config.yaml
num_hidden_layers: 19
hidden_size: 384
num_attention_heads: 3
num_key_value_heads: 1
head_dim: 128
intermediate_size: 1536
vocab_size: 4018
hidden_act: "gelu"
norm: "layernorm"
norm_place: "pre"
norm_eps: 1e-06
positions: "rope"
rope_theta: 10000.0
rope_fraction: 0.25
qk_norm: false
attn_scale: 0.0884
bias: "all"
tie_word_embeddings: false
parallel_block: false
init: "normal"
init_std_qkv: 0.0323
init_std_o: 0.0
init_std_up: 0.0323
init_std_down: 0.0
optimizer: "adamw"
learning_rate: 0.000889
beta1: 0.9
beta2: 0.99
weight_decay: 0.22
lr_head: 0.00545
warmup_steps: 201
schedule: "cos"
final_lr_fraction: 0.1
batch_tokens: 65536
max_seq_len: 768
doc_mask: true
train_tokens: 510700000
max_steps: 7793
dataset: "wikipedia_en"
Each number is 500 + 40 x the weight over the matrix's rms, rounded and kept within 0 to 999. Layers, rows and columns count from 0. Numbers have three digits each.

# down: layer 5 MLP down (transposed), 1536x384, rms 0.0397, rows 234-362, columns 288-335
# up: layer 5 MLP up, 1536x384, rms 0.0497, rows 235-362, columns 288-335
down234:525496478555424456465461578497564521479446496466539520467530559479505507466498518535419509510571516524526523514450483489429575491568500496532448
up235:510513471534513478502484474494518550444486514523501560563491518475448538497506530466519428503529481536545490372514442494444540517573513591521483
down235:470500499479521520566502527461505481502514497564419470518530584509533479513499448488497419521552464443572422555438547501511527439531521424460472
up236:505458492540432499497466466483501453532528514540497544479544461480545581433480462491546474456507492507540525504516491531459496524506503529521559
down236:504511582506530514485477460475545462485475557524585566489554588490454476509467460467450525550495472545484527537442516455486475496475488459525471
up237:499537471486460532498442534506505511434557463448495466496452509536581485421481510536517515426533442421458512469472482562419565481492528518515460
down237:575530536520528488534572547419511463484399483519495491542499554486481489527485487512490507554535484592492435496500547463540593468472420514475486
up238:507511477499494504539499572470521481589520448572451556494585546524457537470484493473487468521533562492549484459508479455370492494485521527492481
down238:499557444457554420568495524509496479474470586550459493487528479551532496464446522549439539491443495463564547421478532499568505537460496503438475
up239:520579470488479536568528542483514530444485517545449548499407477471479419462402505454540553453520480443538509498466494554484482515468469515503433
down239:488505438436485537509451486554557482462512511499480510532436475462535533481452537541425538552561478525520539535547494526526514531553600554519561
up240:433501532512495489513443481513453449491493515538426494465403490475510546501556538526506498519508477533490526513531530507474532469563610499498457
down240:433511494477548531472444437508493492449548482540509494505572447475430493539464338516543496499539559537492446540497499414518494575547512585500539
up241:471563489516477502471538498432489496482550524468474561499538566490464501486490528476471482510572538529489493479447523455512427518578488513531469
down241:580487526561609478530503482458559494487502503521466405526558469438488430506475463544491551480508494475517506479449463495511511490484438502497477
up242:543544526510515477453513484531466388549489439465537446512484533549520519516555498377487450479570457509546548509520514563436549494530494502487532
down242:555454491467527514496549424411563462596478489430614524500582510449498498548538539515467477427482491497478500494500576536572370484551443539597460
up243:498469476511505512460521524504439491418540551518483414501496448499489526530413518503526491506521465536430528418495493495543493533521461507464480
down243:480559543508541497520512432507473507558480434473500502531478606485516526455501508540508535554519526565527507464505450512454525500504553535557456
up244:499480529492464482524432501504490495536594529448536542468520499552509458499465559420464471518543476514491514487509474494528519535519506540517516
down244:489537515528441569511477480479423618511495433545464546488481476538540502550457427472452504499503500456429483490558492481574477542449503528469485
up245:522524420533483547506513503518530545459466531555480464567523538500476439467551545515464454531478445484459514442473478518468461482479587516575506
down245:449495545511541427539484475542505516527498492546482512491504583535572472483497507497432528436543544592480465531426439537530454466517487511419506
up246:446487472505446527500500627552490405475446448553422505535468463600476493499456418510526531459497543482561475484509487500523438456508523502537541
down246:500532473483543417505528474471539573526544452549517552470586532487601504583553560586491494494430470490517472484444493462541455475566513545465500
up247:480501514430533497547517505444488463547575495510453489541453552518469474512510550476505494525584538434482490417505511541483510567491498526502390
down247:470529548511530557492584500545505476450487505534437533489552536547527507454539485551546439558553464584461559449422443522554536481437550496530494
up248:537454441493502419460453575492530564448474510487488540471564508471482523446458518492461538484458517500483510466450488497474540483530486516480470
down248:471464517510513509516444523468464460481523534501413511520490476463516460494551459422468478544525509570537558538545458450514580531529566519513452
up249:497495451464474468518550534538504455527554483497479463544578482574508468518473485501485483437508533507547455495559533535451489540481541508521515
down249:491498470446550544507559503483512572448533500441476525434457502444472487523545515485413519492546393445534574505424462549522502457497509532518446
up250:449546476447523526507525495482476539582519449491518532422467424443437538493533477517516529485552500446543450520506492515498478451544589509487535
down250:523493466513418506542518498444481538467654473440501509591402405500541545538455453451490553534485520508451447540527474523526485493530458433500584
up251:556509439445509545508497442506495466543489543508510525555555459590542492466493416440441489448529393515499457456490472382510451497587534475580532
down251:560551507435513603473527517504490457378508477478507546519496432542454491554582513560462455558421549477487562537455451477488484519499507540482535
up252:466530537510500534545463451523446513430541491451476565544524568523561528466519428493577479442540444490541486522512569556498472554434493521529473
down252:498464478547463510501475525538570481593496489556478533450496614554495507527518469518537521511537564497559501566481520506505479517456439551514456
up253:521505487439513526524512548429470563503493557548464459481483427544504534556448551499465493467552566502494484466480514474511480451507567448486512
down253:491465514450500511497414517516515547442478508470489503489511544493449478505555542451507592539527509478488541503501533494475541543519432453502493
up254:500462568457493527576493536494503446498442485488481504490484502460455583406493465464484500506519401532491568514419490488490554500516509530474466
down254:489527470576496522479521546538483565530569440469489445529453540513527535505531493495554512506563555535532502491471388483513489461478528471510479
up255:487539515467495536563529477515445502535513511528544518442501512537541447471512503495491447502521507476500538502491477549422493507462611508446539
down255:481483480532542490499526487567524539513442553537474439489538485534446451510544523525485504544488488499478579569500522472593508487489467424522536
up256:505497460512500491450559537509541479448540474486439462509444500539461498559470459451440476481528387472525398507502505519503481504507540501520455
down256:536496528491511565558505493576425579477439535479498509560580504468537473486458447483477506529536566492528562463493455535437480543529500519535507
up257:459525507404354485548509535504450509457499496415468550562468508472525436459546529481492494467508480445533503529477520570456435533542511518539422
down257:488507429543531459490483476509484551526438488520478505565504522500557393552493490535428510550551473556474523526468509418528498496457462495470485
up258:467479454415461474462461446466413522511487457496502506542457409584548589502500466524501514495486509416481510498532477447508508499495572502502464
down258:437475522499494504507486496488527474461489512448442466452519465480476465450589460474480471492524586464530526477513560597485511529489469505488491
up259:401516477440525445559494445496500541554572479473449491503433559498434496467495463527531488514499484500524516473519485516469541510503524554518468
down259:534448534522471538488456517518496501607545423512426589437457453477512517426435487512525509490555521453502461494452542444455530570516466497528524
up260:399582494474511559547543465408474471476521418570486546479500443496531537458513417492463430521485503509555466440538481489523452562416509480520423
down260:453577485443482521515491519454457524516422518516494484441437578468519562470495535526574466483502478504549497449512486571582512470425493526531490
up261:505560500478487490515533464522546529513505520507486541493455477485521474526475497491482437448511572510508488451439445582457498474496568537479458
down261:556617449466519466575498472485449500485492476546486493474500496501451524550558606520543540507494506537446489493469525460397443520534426521519462
up262:469521478573469534612476517489427543498525537490429468492446420605496522534534481489452479491570456495479462509531463517493494527500530560540465
down262:507460429489577500571503603552452566459427632448505458501509559538565462497502562568481514480520551425513501501491538480447474497439508479441522
up263:488528529501488476549495535467537499456529511502493553511483533628529475512482525518485466469489490443540413397498502584505460506445518505536483
down263:448553482385485508495531502434466501426547519398536475565528471563543544486512512564491513538475543547496479478564471527489581504496566526542525
up264:507537473510546515511458515501442469543504461520479496528473495532441573490486517468494460437492529496575555501541442468505502496515478542523442
down264:480506450407498517484553512479507490452450544501445504461516534536449454586511453434484563517546559483462522449491543500465476486519440457532491
up265:560530551509495505471507523521508509535535512476510488490464525486504469517509560456444502394449432490501497518478426576409540503491553493506502
down265:520484477502485524526512458500509469503491474578451488493511487531456539579440540540547486495471561495521472505472495507530522451509521511448471
up266:543503465461516444471542478370467422491501495572535464463560522537460489458451494442508503483471450516506439543488516460518443487504508456506417
down266:504532587520531477459542517503488530511558483469529595478558504532471442459480532510491533552513506517488424490512497546510481479481538513494537
up267:440509545512446503528420562398499492518428419435507547500524502511433502596542447446503482518521521523540450501571535513434504477505461522536460
down267:458552490464557551503581440517506554482481554468481433550513532507489497477487531474467544487543519495514513428492506490602479524543501455500506
up268:486543510412471420480506456485484479483517520506535534503519571511496568455550547503513465468493480468503547457432510549531461488569584552551502
down268:424534569439494478548515503486478516569536510506543531476539492510495452527522543549534475514436518490429441441431511523517483482425534404507452
up269:525441514435536549532503457488518531459612472472494482480465469477507490498588491442450503407481454476508561516436452514427577501553572461511522
down269:539522488532494513494537520487530565446476449504576553499482414456483494454526492519520534480429611472500555552519438450464510481399555575558536
up270:502563508530449491483474526466522492486541524501503523490533441498455534467462494455511511527498485485467546511522502554427579445514519477517498
down270:507481468434575450493443527533545456491503471533502535554548499528551463508462456557511482533547492533533481534558465500536488502486432508530544
up271:463572478510465488478481469450435487521502516488483504571498476533550444490519520474500509521518519500481475492513464479480545574457459540502516
down271:541500471501452567517518511511583504505434552529488493472520521481501521491481495479459516478478528509541512486422526510490488502507489489519484
up272:496520461468488553531505462452489549602568523525417539473531477582554467479494428468482529509461489506461524507497403471503470568509537544493515
down272:541500473524564512521532487437524540499463452549500458469482447488533551506476508561555481465512508482543572473495492478422482440515572425458502
up273:443612536522487514559531473597408513451457490480466438555429502501533507484492461481482486444526514465414488532528510514485518536494494475533435
down273:550495529490521522514442526546592508526522501461482540495578497539463504421461497506462504491500501523559533476527401578514557505474509532483540
up274:479573505455422562489537527516548475424530484540500507483476501559505460495426447453457450463521440515533497510591453522516464525413561541500536
down274:532503443476532490470503483523561517611522507494515499422501504497540552489544436518498557504540489409508503534449466546503497556508526558451451
up275:454475585481469493543444503489548494531461439516465527458403456560497479454503487486429515535533485442594506539434438520443491411525555561517522
down275:446523412505526488510528550437425499459533467594493495500505438507526536473479606530494475623509472507540564584494498537533509453443528497403562
up276:497460455497511485538474505458463545509569462506430542604505474526486469551515435500535535469545517492526483548547504488496459490575509478476465
down276:576480451445539515515459529484547463474501473553483555518537566468533514501490540520525579547567604482444522580537461523466507499421461464482535
up277:539510496479506566478560579513486555463464539476510525482460594471513521467540499429429473457513431484529499517498531567448463535499542533477494
down277:622477563561501564557432526565497513499522503456532494510481492520461492563532526484482449523506418450533524578463533507549529560513509514544523
up278:503505480532485475479425530568525439447508531500500525612412470473394458508438431524483475495460500493508429477484495512535488531625486481520515
down278:536519476545502478546525491507531518536516514528469431493494540469469562551488452474454539441536471502534515496570445538559507449561560523457482
up279:468490481459516502576485511443488517548522495492535534521519515466510447511506519513467503431555417481504520476542474551413525478492522492471452
down279:454482525475487547526523566467441440512494542500438567520497504465492534494477578523461503404565417443565489521458520506495489443501514536475522
up280:503387473525496531480422518499478492482507463525410464502482464490412504504577539450450513537579498504518503525461442513495568506598576498476504
down280:433545498539491479504490490577546485519515503525532543516504479525497539445514543498480525544539556509514616572507518494462450514518470578552554
up281:480491490512483504559490460428450497501521519425492509534486540468525525529541487488540519470522456490488485444542479482470530503421513509557429
down281:543533543440487482483480621472520436470558492585471520507518530452474497466510444552478446540497565453511568508484504541431466542525429458486513
up282:485592504427453491614477476451504474446491526474508506504527456498506521499493514527495523512509495475535542461476470453468462531517480500543457
down282:433486497517548457483461446502462525515474459581536541498465463499476532502467495458496473474459423452558487424576562571545500532508452579489515
up283:447488539468511471493469494468448444491599457472529527428519480513525535442532426532552512507564484392421542483492462459451462475538480527541500
down283:560423479506489435500531490427521545495418519491515458520508530505496483481509496494475545558520412569543472476508506494486542571434429495422514
up284:445460539473439494572464456516490515516640524469424609552523504577510461544562506537487516493470533422450457459453537469530429482461566513483489
down284:493498529536520496496482504510531539456516506487577491502536477530505502538489445426504469455507533523485517498513471436498511480495542565454522
up285:526483453463450547487513513551553436470477440470429494510492469499540453446512486466526527482527452476554534475450472527481561484489523502455478
down285:500511520493548508524467498535525562489453498562475485500497490505453546521560485520467495537486551474475487485527523554495439445441567423502539
up286:469532543430556583480534550499506441540496497559462462442471480571562503471515452418427457474507444475496495525506435559539546482507521513528505
down286:532418497505481505467540501456567490452505504555469513478531420386521521456468495508499513466487486490521571427471520539447464453491559444510474
up287:539503464425420480496448434516506510563498461514467529490510467518551460483513472516452522463497553439486526471520480646474497451525562548455532
down287:504547478447537450500508507517456472439463523515458517534522553515461509532532507493617455496566428497579557491435467479512531549475532530476491
up288:509474480526480502480588521403500513451515461531445491525466532505424488526466474468507512512494510533488549475597527437514489501545518571512493
down288:489563454520502548548503562467519459519498447561519493459500552554485566494480509536570497523478469570544535492473476488491523540504468473415554
up289:414555506396515490542523548498535516471490485547533454483527529497486516465522442509421539536543484502518481467464423470493568534501567565506509
down289:536469557516522513463534498601533517483495458602452532529417486497532504498484476459457531537468544488511454435517445551483493434511396429486532
up290:547557527498536552493566504449508502474493504459356464450551508507527502551491585433475436538510512549555506540532466440515540525487492546528517
down290:515527474495464493455540518470441605515527433434459532489483556527511469438398536470527488502506518486430449531494463558500493454501476509488459
up291:548545434522481562610532523493478507478575470478435526577516441504473522504582548462496486556575570479465439491452482495546515496522522533535478
down291:486537439468546451475524534492505431472484480487529440528517441493444438497532572500483534528467473511447481501532554473441520561459512475451496
up292:499508468480466442487375447466452490566537474517482481533489509509486432483538493476511517521548541467532565478528513519480491525525488445511453
down292:480535524466411490488487547493359552537508494423388549457493546531418454497536620467448510487588479459388450508511555538467413523502424611534519
up293:506494558428514506499531480553483463447506429508483522472509433553513522467419430466455471498558507499523503523477497538426517560550561476480515
down293:504450532461458467549592461484431521550479474457505547552511479498508468592583530440535529525530515473570435510475513493503468483483410495540484
up294:433578519496498527485502445450419501478434534485489493559524512589520486530498485474448525488483501530496517428506503593397459556474488460534460
down294:493480445535489484536449573518496478435568538556451536583554504527488430505552532532536570556565494490497487541496460481514493562505510485495476
up295:494497459496497474524504450507479487485490535484474497514512479533538478486481517545495499520482512505504522473615501505444499519510477498527421
down295:578425481467502474503502466511430491480472491476531506467494509459520455450428496449532503433507469569489492527519484459494443576471577498526566
up296:494500488506458532492527548545433515469564518484487474504447528480508423530556556492526494474531419453532544543481502587513572511448549478481567
down296:498499519486497530529558498464524431466506444481476510506555490519515490501536487508551500582534494463472501470479538467503428563538550470446515
up297:399457436487459507546469547492474482503531492482480560615530496513568511538499506584525524447574544477531489498525474469370482526468522467451463
down297:460466537525515585443412494415538441557524559504483483517514504514515464498460456554427457474558504482483508468499463502506516582466454547498513
up298:486507584494508527414438564515476471493540478446520565470494453541512412535511438507511465535505498461523506503504432498509472535426465532500449
down298:508495507545610549483498418469536492523423536489470536510496475553441497546508419579541553486449471529497484495513474469552460518503523520460526
up299:539598504496486472483522457502417496461527470465478540511604536537447588450516458515405493433498502496533489466486500481437463504532488554491557
down299:501473517531457534493464490493512474457606486537532519536455550522549517507559479471533538468552548546496480461495580548483467447506477533581520
up300:532485555517481491450516492473437412543534415482520523514477513540549510517438431425528467404527462460514491520516552546507503473454460472502549
down300:489503526497532541407540505486605549447451536462468397526531506474547484469484586475527504461456460533495556437487503539476551602530481535512502
up301:536500433458493456478513468538453469441549552489502543495524406605486523467547487449532519540504476522434468471543544475493472534477521502529440
down301:471452412481565504562519524491512525439468514550560463480487498525473561555479562505459512473499518544536485536529463443554459476486477501471559
up302:499501439536507512510464590587535468467452513515461423461502448505472534576517411478476434473486523471485459493488489440422479511557503519495522
down302:415462531548538504504477544506482489530540581541527493457467429545459489546536554489546493497567456469512447526539489447520491459498535540388558
up303:406467536487411471492470476477516491513570467507526590499434389530467463430507423534533480497480485505452464501494484411510548493520550510543500
down303:460407461483498560489391470490433486575512473502531493478518475509517458507588506521495568565497512546495517457457521559501466509518521430514505
up304:552516397493513432466501579456406372485437453569467487480488460469499522481481486455477444473545523477545528478503513457474489596560531522514523
down304:509540499509481466464575480456523528484487510523507535570505487576486508575504503470482519553554484504561537469514460491599488414468530497596571
up305:503505438458462537479493426514507523534580515531511546546504520514517505510483494471504489497500489464464563479452459513423446488461593500517524
down305:501506514490481485538433568407501472457449527518534475435487490456459549524410428492480451524537519514524489463539494461469473509515522509489544
up306:471444440415539466519481508505461515417631511517430508518507512469520540497517499516500485504539530476456498497497479581426552459491522472527498
down306:482500528518519512538468510454519537475472468547469492538456477500489555492561575557500473552590464467547519533485464446496490483538517541528522
up307:565489475503485552471463512506512511415633468498478512550499490453475520537447484483490443536542497505546564468449481503500514509534504514522510
down307:491518514488477440492503437540475504514454457484576478483480551495518533554463551465538488552529485506521529473590479502520562503530482508445531
up308:475546542490504533441490508460545505502525569494464562489501486520465469440516475549485472521559482503566502477412399568464465559477508522576544
down308:525483462431493499423541475498609470497504556517536512424519487464484481505517454514536470479523462432506518469482532462494447484522508443471515
up309:522512509511502518459514539444464488447555501541506617510474452567507475517538499505457491527496534496552461474537461545488465539410515528510494
down309:455486505442468471431546467477499488499479479554460605490461484562508503477482588540500499486543503532415466509515502508558441551490564558532523
up310:522471554480509472520490481523457493514486520473487515526542522430482549527494479492475490507566494504469526547558523475433535484545471558508477
down310:498545505479551542516495490545476464571507500571490508507495484515514497504497411474493572503442488568520580492500536517520542539528533494498497
up311:491486433501477453421510483407523418468453564597491583517495482504484514499570544540557471538509495476514509490556430493524442463456488477501533
down311:471459532558560451466574471579475538454479561522539554558496482469550435453538475522526487640532469539552487548495521501528513541501511477511428
up312:451483483510452454474427552428473507484541451549453453541477524608477452558467466527484524424601465535524434483506471511482503476467480488496439
down312:468531498538468485563490532559507468457495490464547492465470508549488472452504515516449470498538507494512499457408502546532531536513562485470512
up313:514510480448503451465502445482502450484544495526477450536453506482449442538508487489490481455566494512448533482482530524484498499513520518474504
down313:529563457535481477437530467467440510526478546542503477624531517505505510501505542476459440556603482528540529517493504422533486484530474519508506
up314:509542537516488563599541507496480479496535502475492450508490552493547475517543447532468425512542486533547461386458440570406527525505492505483465
down314:492561463520556502469488574497424466489478486488436443435535494501545528473515551598521458493570505484473535436478512560570538520539508501509525
up315:488490494496475468488399546470463463468485519495512549490499505452473587532473531486541487512512440452554494474473543475446554473532461588513469
down315:486510504540549513442446483455514562570495502500442436506568510429488538485497516527432563530435500484563475472509555450535480511556489483459548
up316:468536515506466523509474491448457432558457454512530474461493564538519456462452478481449444455500470523491491435430446511455472532477465545549503
down316:558523478500484456424504502467535501502500423538517483559509426454428451576567496506525548502590477520476544559546464456522499495477543543445522
up317:456535457515500495507535547452520499502540556454441494476454531537458476502466564532486522453517452478522434452485505545519454515457479491515453
down317:450530591503545521525559500535510364504521421493537474510516517568403427448501483521534571534580534521518458492499460500542562485481518427457527
up318:462506535523527529502507496494513470487472532555445438443558553549436555457513461423530427538585442511586515528480447488516499597573548512463510
down318:448478524531466566486478425448503547436524471450479504471482427483521547499408531507561483496561496502517476469489465517547485539469482529490555
up319:490539530483479502584557477552454561494536466503501508531435486551564391499487475508498511499449479432497500514453510492447427533495521544502484
down319:487539523470594516496506465470524478555510532489531490530513479524579490555486487552483581512525428565463492528489599430447544543500505498419540
up320:480476528474476464450488501441549488492500507504467510465555461543440430540515406533487573508483575503436576442542498494524515463496527501518529
down320:444499425662544507496485528499517524498500536418573502506518482460508476440577470493440552534489533503505520514526454492546484512490518539492556
up321:502497478504458547540519495545517470476623571503459494533479456513471515556489565497539472529542546504480508403517441481438454438584584512555501
down321:522472514482457575474441539535511496493453539459511509512444400399518542564525542513533497501515476447493495448489508536592541494549473426504522
up322:498490482526491509518475448527495483457518535489454542541431453538528507542510494509463506492508487524446607457493510535527529505501522481526531
down322:481494404544407427531482523465484501459546542492455555537446423535485514530535542559483486440507441498517594519569493496489420546479529501492519
up323:438591492503450448569546508420543486498584518454461426417499500559605551447506524533512492500508468495532482527529407468549506471524542576494505
down323:473479527484512518562482432500461430524507517588485504526482474476542605471482481558403531481516476478499544445489481570420482524483504448477425
up324:556505448506533528458519497466500494515477550518444509543517514561441537482479464467456508458501494509454520480474502509519495523415503564526513
down324:510452536533517485496531497500533566484549500484497447557522499511458438534521552522544515591497558541513585499512545487549445521503499464494514
up325:498485475485520513491423513484426506506525483523476512579533526505448446531546456504495476422505489447559478468489485517551504509474549539538557
down325:480539474492527595455578444439414552464492491456469475512495526472501398496506517489527501551552493507519403480498461486498489463502523497515486
up326:495503494479451444475471527516514528450512476456477485502484457546538440476532468491510524517498466522592448513460430560485446519510458528532540
down326:542504496497492551467532459465562474484450543587443506473474516473498514498495515504509521534483563538461466493518536479504497469568474488493472
up327:516509540474504473570539487422540418544498481544478460508545494490464589528498491514463512562458518520498450520506458509506542468520556498561484
down327:469525471559523468465473459479505447498532545486459522474538474525609528536536504538500461496493489549543483433510510497536536559506471466514524
up328:502577471474493519573460436468428501428495580473476470524463453497429529517490526533498506527474464500445561447532503463521512498538540511542516
down328:514498494563526479488429479522516524484451523483503496533527464522467466495534571530612530502495504458533635576549516543465487463520493515530540
up329:424512447493478435525482437554490513510545512506509487530497492551506539481513536537461492515531424464501477536483418487475496524513521552505463
down329:468513498495460509532454475543469479499463451445471551501514419549528479492484427520477472469522480493595525540532435472495475532502469487475483
up330:485510516468514449441476437494475526474562491492493516522540516501554494498514520510464486486554438512441501461535470439517452519449500507510500
down330:506480489452494424484506488487497481505513490510534544538532542526497488451538475525550562472468471546549412491453476448535494557519528481413502
up331:470566498509473543533473502493476455488517460502494512493511531530525508523464460554395460451555525495516511495478437508492477536550519490538488
down331:495512441473531544505524511518506479488477565538528550536500483532453466554421485535495534492556533497513473499543473480522455528517480484436502
up332:488458460424444466514484481538459520533513517529496614535469476530536414462424493580505541472498488483541492519476510498481447504428483485499428
down332:484468477549539466529513430430537528529494538518504499536523536396526484512474494508492548466486469502493494500420566542524463502561558559507526
up333:530470538520565507434491471468537526506574547519492471522502469439448473572463502483515506530535506469565534477527474543539544429463538504480506
down333:478440469503502506504472511543473503473450548428521526476469507523572523475474548512476487489532438494481517517430477499455532470530497551499496
up334:411474501475432459493527513471499519514563496485468527517432474592592503448458494556505503516499499455480432442552501573491524487431532545488485
down334:554525575578529574513436526462479512528511536454440565442503489466469535537478376458454571437554556509476503565453503472508532532466505468521508
up335:478507497505478518467515494443520428511483473565518560522466489486455452511535514429495504485553526527578454480507533532415493483585477476495550
down335:477521487485472477504557465418506507467487516433519513444493474536364422466530387541523524486469475492514552417486513535593459484537540503542420
up336:500444450520508489507537547477450510453509533486470438456418457527473475521473503475512435466564425510514578468562424534447513467530547515513444
down336:489517457461541454492500543485435472480497503488529439541507485509475534508519509514518467481567449481535501491571471549518562527505447591476479
up337:424467488458529462572459535490448548492538496504430522562514490525528543503478486520534488484491528483511414558545427430477511521486485564468558
down337:515527440464443537541542573409522540509484461590485481481567521517514492472464504511485406490481483575535463554477440465502445583518507476451402
up338:464555497497465503555444519508451406461578543430463542556429524575565567442492532569520523538520448493500487446458477556483502497511504486490493
down338:502549545566534493510464536489482523505517483523470453566505527462514425434517430534452496547498552462552502491445476542495551447558483524520483
up339:490435458510498468556448533495443530559557509505499458564486516483427426532535492499510470489470523499516502526549483460425519493518543526502502
down339:564507516499487442507502475504502523489484542560445536563528486527593523455436474455459610537519566497551564526474492535481507506493539458460497
up340:437544532474451564607532495506519527498501481513455509513478467450549474584439470542467510483542461496459562502434497435498490516441544498473485
down340:571545502490471453578478500556489502550513507525507483496546458463505474504510523450463472599523548529483472501502563437536514559524508478522543
up341:532542488479521520577463466518467474421581519495469502480494512447489485435571503470509493519510466516589577476502449560495494486421553557546475
down341:504553490533496565482499467511489497448515491501459425489544523540492568529539470473474515472450508460487544442477600512493481563510525475548513
up342:527526500494523505469503513470467532528541485484482584528520452485467465510559471424442483549515479564477441513467522464432493560530436527566481
down342:528493529464526513536499520453525436551460512496457446483468482510555564450419527466470565510507465518554489458496497545531546479499515492541492
up343:531487487494459484508514532483475491485487476482501469547463447506494448518481520427479528499502542478482505468518426454513497512513464518541467
down343:493475566500556512486477585499562446490500462470480479497493519460453550528518501529512555518514505502484544459509502462527509508526548494514525
up344:509564427473564516431450589497398422428501468524472477588446437530476528483554519503476434472531506437510564430450507492483515604506500548480541
down344:632468599494594533497573565421523473469454475485540466523474441453504510491547456469502406561536481555542474541467558486551476537444481500497518
up345:497530480501441505529494515548407485557588483505477495489494475451501478552587481460485499509544443487504497509480493417502510477531489507502529
down345:550497489449515488554463515509504534465502459541473483524391525491463487432535657489482480486550518502509454529465530572509463467549503510507491
up346:522487482537434463487504519447494464501456512474458582539479555510501442595486568540462509426534516515526534451449479515495481474467477471490475
down346:587496457536464541433517539561508466471528542475480586519502571461515504448577456397487485528529551475451430466489491509465509486580569532448475
up347:516551426449493471468494456408505491533591544486497454505452534578596544593490540554555521443528439490390493460536504569495592451486487502496421
down347:508478438470502552541526515535526554488524462513512464492548501470472465495510464508528535479496427479547443546474500472461472576545479502501545
up348:527522420496482513457462536535501487457505510483487497558489490525519452523522478485531554415534426461507514540535462524422524497486525481497563
down348:442474509490514450498563474547506505488453540518492499490453568475495500515490524472492504651457491518440485539482552494526503507555439419468488
up349:504477476458438465501454488439453483522543508546536455577524403487489508410465459384498512462522503492540496443531524553468492519563530535484441
down349:522452567578503520540478533498519494504523563546469479472471505429545495491555507429502514626469505524511503549459503490506464457503524493523491
up350:563566464470508455488499513481541500545554411463482532501519482525471472477517498511440489525516519473486539518479487516477409591506504468536555
down350:515444533541515510481490551512512548482469456518512459446571510508556516454458457491507504535494515451577481495392509458498471481476478535575514
up351:487522468514482517588509509522392453509514510564500528530459493497524529547490539497483532454536432522490498486476430455499420538476497469494479
down351:472541565584509484537511487452457476571537534457482506379471536555593533512531485491523543459484445515566533499468490536438507425494469441458540
up352:506528481473494503545495490454472497499503503536423496469476466540492459512544488495428494518543427487502490460499406492482483536515503535505488
down352:402467463490428475456476402481549472458483479557451493471467537606508535493555441467453479518499453445455492472537432447557499514479475547541465
up353:486531454480513531476438494469491455561490523527508545568483427514537559575464501476502464432542401489463472484558551467473530459515487476513554
down353:376488443474474494550379453477513495500430483573420544523484511417486454568550554562461506572511540468486482411423542439452432477515554491528455
up354:451513458425509446527509444534468482482512507501486536504505506501517503545539472492467446445532530491473541540528515558444519442470528539500512
down354:444496483467495469488519468507516521470486497508498536559526475479543517548519509491451446478604490428539540487498476502531469456452490551520535
up355:463461545502566484557478457516548477564541476446482546536446518493452544490515469491486403483545511484542488451475485520477571488542507582521518
down355:444550525489498515558548510494542532431482464445522538444539514575520513522483487422471453488548436524475454493550452588504499526472508476571445
up356:493514550486479474543492492519502477469548496513451522521450441510447470505474513440482496441508454535499547479510513554467534478573541515523431
down356:453480453530451517460542533512386476459468583483497470473372454516535507482621516499465515480535535462504577512457444483497504533533563552550497
up357:495478543477520508535418513468503502520496428494446468524490509517473517453513491455491454499557468494532481549468519475475574472450534413545534
down357:473498555511443518446621455537450529500558503521464452483509524551387598447536451512484502401537499520520490520598494570475438546613487511524448
up358:496488419540452503498491584405423440470499532497504447572553471538463544518574500509504500505505572417506611483482539518500461498522557557493464
down358:582512538574552518500508498462497471527482482510493530475487540447449426525464471466554499491561575526472570524440553547540508500455461503557515
up359:517521516448426536466507509544476429533546516476444547558470477549465448544468445468493487484525554477486559527514477502476523516483574547471557
down359:459556502428343543524475476536446449498516518494484551452499458571498471438571529448458476480537499420580505461435456487494499554500492536523473
up360:485570536523508542538494490454436507481470533479521548530485471479555542496441554504442477434576517526518506481444475530468554511472541495520519
down360:503465510502444570443509515521438583447448509447466489452493521522481510481447454498470533487535570548468478387515492502503480499477519508445516
up361:528516535418456444584483412465482468573576501535492490443417483533522409551516523505500496548557417463536548466562465476484513473529598559479502
down361:515500564512527487462528438598461432484417497497519562519450487498473510560478539518452524555579454492431443577549493525515522496524523551444530
up362:491499469502482534509527424485484444544481567538471559541491540558527431430513530477515478486511533492563529548484426500451475536475502543554484
down362:506469533510445514532503492539480430455505535463525530550472491435481466575503482507547461464523507489463502607510536502530461579524517448487471